python train.py --activation="swiglu" --norm_eps=1e-05 --positions="rope" --rope_base=10000.0 --attn_scale=0.125 --tie_embeddings=false --parallel_block=false --extras=["capped logits"] --init_std_up=0.0238 --optimizer="adamw" --lr=0.00121 --seq_len=512 --doc_mask=true
Each number is 500 + 25 x the weight over its row's rms, rounded and kept within 0 to 999. Layers, rows and columns count from 0. Numbers have three digits each. The size before them is the row's rms in percent of the matrix's.

# layer 2 MLP down, 256x704, rms 0.0502, rows 214-255, columns 128-191
100:502509475556531494528485519506523501491516478516515473497525545498528549446521494501506456493483481495485460543455492539502479525479470490532497531463491490476485478530504512507499534503537512
097:474522516511520558492500537517522478509535475489487504535447492509489484466508486473492496490518460471525522498521465499515502468502500462526514501449532466474488468511535561487502508502506478
099:529545510490527534509495490480498455484499506533501543525531531540519503487542557480544448521533498526505508451527509510528511560525488533495502476479508464487528537474511487489504514449489517
107:524516466484477517514499558507520498502481519475490564550535508517526502506496545505480527468532511475465492488493520487518528527509487517522492482503492494551508537487498501496473510468481505
101:458514522511477513491504491485500489500505488522500506515525481526531495502470509478529488534515494479517521517470491507523477468532523492468524510474483500539477524486499494548518475529504529
095:522541467519491459531465515501499461461499472509489476504477525503510489508535530514533542521501477494508481491511489511494517462509481492487503490498501470512494509499530489478499518505449546
102:524479525500506498488489520559481527473495555535529479472530512477491475476500512507512487480465474497454449491456493476478499483515449512522538491523507528514501540469519463518477515536454488
099:557519477500505510505458503504531499494524524497523464506473491518539504513515492547518470517491507461486538539497472526480484447535506500550526505531511527540528510555480534501503508511536496
103:494546504525536499550518550481527521483521501481487566538521516518486502490513489517530471497449510498510475504539513487520471513482502457500529468472484495488491507525475494479535533473472520
096:482536500483463477505525446498522489491510539516493494511514520465514537468470483515496518555492501502514492501495502502549500466472494482513482521475457492529501532515462506506501526557496474
099:499480507481523511502505495502482468475530527544531466450476517486480529468468500585522503485487476538508494554462526482516535488494494517498481495502516521523549471456493509500485519544482494
103:466474514522506515434472478473437474491516546522466525517481513500508497475467464526532502483467468527449548527501488466476544517501509498495491544525535473462491551470519515517494482516502521
093:538499488503532510432500475479513526516460492459503501490520536550522531468472543567447482454516472509494486483508490516489529527522489511448445455478532518470491520507471496479495484497523480
092:470500460474502550508513519466500537487449473531511477550461465493485472438487525531507496492478524471466527483494508536524447553483515455510453541460437514515501532495519498484510506491519497
095:467517506499500482504492499480496527512518477547562466525469467456490506477521432482506465504495477503465526511480514504474505511518503477549491539536472524471461532486464508537438471492503525
098:475515534518561464511505506492486500524456559511515498521460467500502513511483492495473499480525518518505521483482489493513487505485514482545508491498530479492531475505520521489534511555499517
098:492470513502550547474516505505537499483478497536498522503501542544465460479491491497489507567465468500482539487519475513471501503505487501483512441469472484478517479434490504510484536516449458
097:507537502528461550497571491466519522493538516470497450526547496490503447488502506526464511549495496488493481516521487555497484452533487489553467491555547492454521488496458490526513476546522460
098:489495500471504481502429541507494477497514451485510457510521497553496487484465513527484522502527496523537491508533455497470456530502515504508524511518478512494504442481489523520501515511511495
099:509521475468469459523501456543447520497496518460457497474475470493523518504505412459537510530468523510497486537478487535523514484506521534530500521485519527464518504517466477512499487522526515
100:557508547466519457482479488508506509510491512514485511498516523481544486533514487460541472518470479539499508524512457512487523495482506499509509496463507501528476482489498480561501519509426484
098:493511460484524502489477457456484494501503500525486477494479509506520478481479541469512443542492525492533510470527461521479519457493506487474477505477460490490468510482476515542504530518503507
094:461470532475508505458508500478442497487502471528487507459488501508501469503449528487502494485471489485505550510489492497511500521499506558448518452473504496499499512511524496540556532524494493
101:473457442496492475543516498540480497494532536454536482479523518494492468531484472522459490513521444545523491497524486508511458460529502523525487472502469535545537550491507481492478530535513511
091:514536463506511521502504510523473472507451500522486507499502504520516506552535500500493538517515506494502479461526530483513527540494481483507452529482538472506487518482496522500502496528518525
101:488503485453512479501501549443513460469501498502496527522495505503483515484530518510526488452478462493557499464484506540498474473475502494508433522489524530469504512555509509473527480502536476
099:511490530532520479500494540525489530535500571516478501447523471465510551473509506559523514488540471492524492482533564454451468469530474485505448519518513527473544531503486480466500520468476480
131:493517460506528479485486461476480471489504500497539504495490503548510502481513500475482456491553505501446444474497490474547501494498528461507479532529492480500492565494541482468488507500515488
100:555525522450482551496493474525535509520478426478512541518531482463511506472510500544531497505509514495507515492499516493479504555497540462505484529472488502489493473471488526518501516499521479
102:525460496511526521504561466520556532522516470449491498510527489456503496509481502481505489506480490493460467498490527509501495525488513488498458530479494551520515475488501520446489446476490496
091:505480516482549498492455486514472502498492469493510459462476483491470487521549491484501521470494468475474507476503482534530505493529502497490466526550482545486493498510498543501488512501503517
093:504474515541504535523530498460506509522497494477498533539507538493532503540496504498534513511522482521491474490496488491501531477481497481489482513456570503478503506481489497489527524515499533
095:499538555507500488490531475491479469483496508523502523491549491476489490510471466509512492527505504488559512494484486515534518512514456457502506503505460528466520481512470553487542534495499534
101:528543501521480504520490476510506478467474533503481514506532511490522482471536477525535480492486525487529494489492500507472507512518500497480496544480487510489530475474531558524575531546524529
100:531457503495502501486515518501486481522516478489480502526534453552503468506517500504490491499491534488519484489463502491492514482456492507501517484459474491438537477513463530546514513505483484
104:520504496531498499488512446492514490489541466518481508487517530553529530519519489543517537500525477512501477485475539481503497498507475510514517518482512522545429492528462496479512513488521517
101:520502474457472491461502518475525491500528510461487476507548513452509497501535499480497455521474541497483500500568518518484504505513525492525493537451512531505459503479523481469486452491501535
099:470515506503520535499528529494536547514504542486487545534495502526478506489520505488507485496531524521537485486520489495499471512474504503496482486546532540513497501490487484493502507497499503
101:486493499561513464460481512504556497482512552482491531543540520540501501512509539529520501488504483501472498516478522456474503464473488494476546479510513545487486511477478480532540544545492449
107:517498493454467487475481489491471533498489478523514513520505510482474485517472508522517494481522517533498501469466496538526471491533541495463540478481510503500515499512466521501478493587470498
096:470501468467521492466462547508490481516478543489528503538477552550490512542505536483494483517494540481505496459494497520520482492488481490534489499536538492527549476467547554500500507507527446
101:472494496500519480491451542483502517473468476480526454477477495460503508521522493486497557518506507513448526443511497499530507498503527497517505523501510444509490519483448492500540522527529509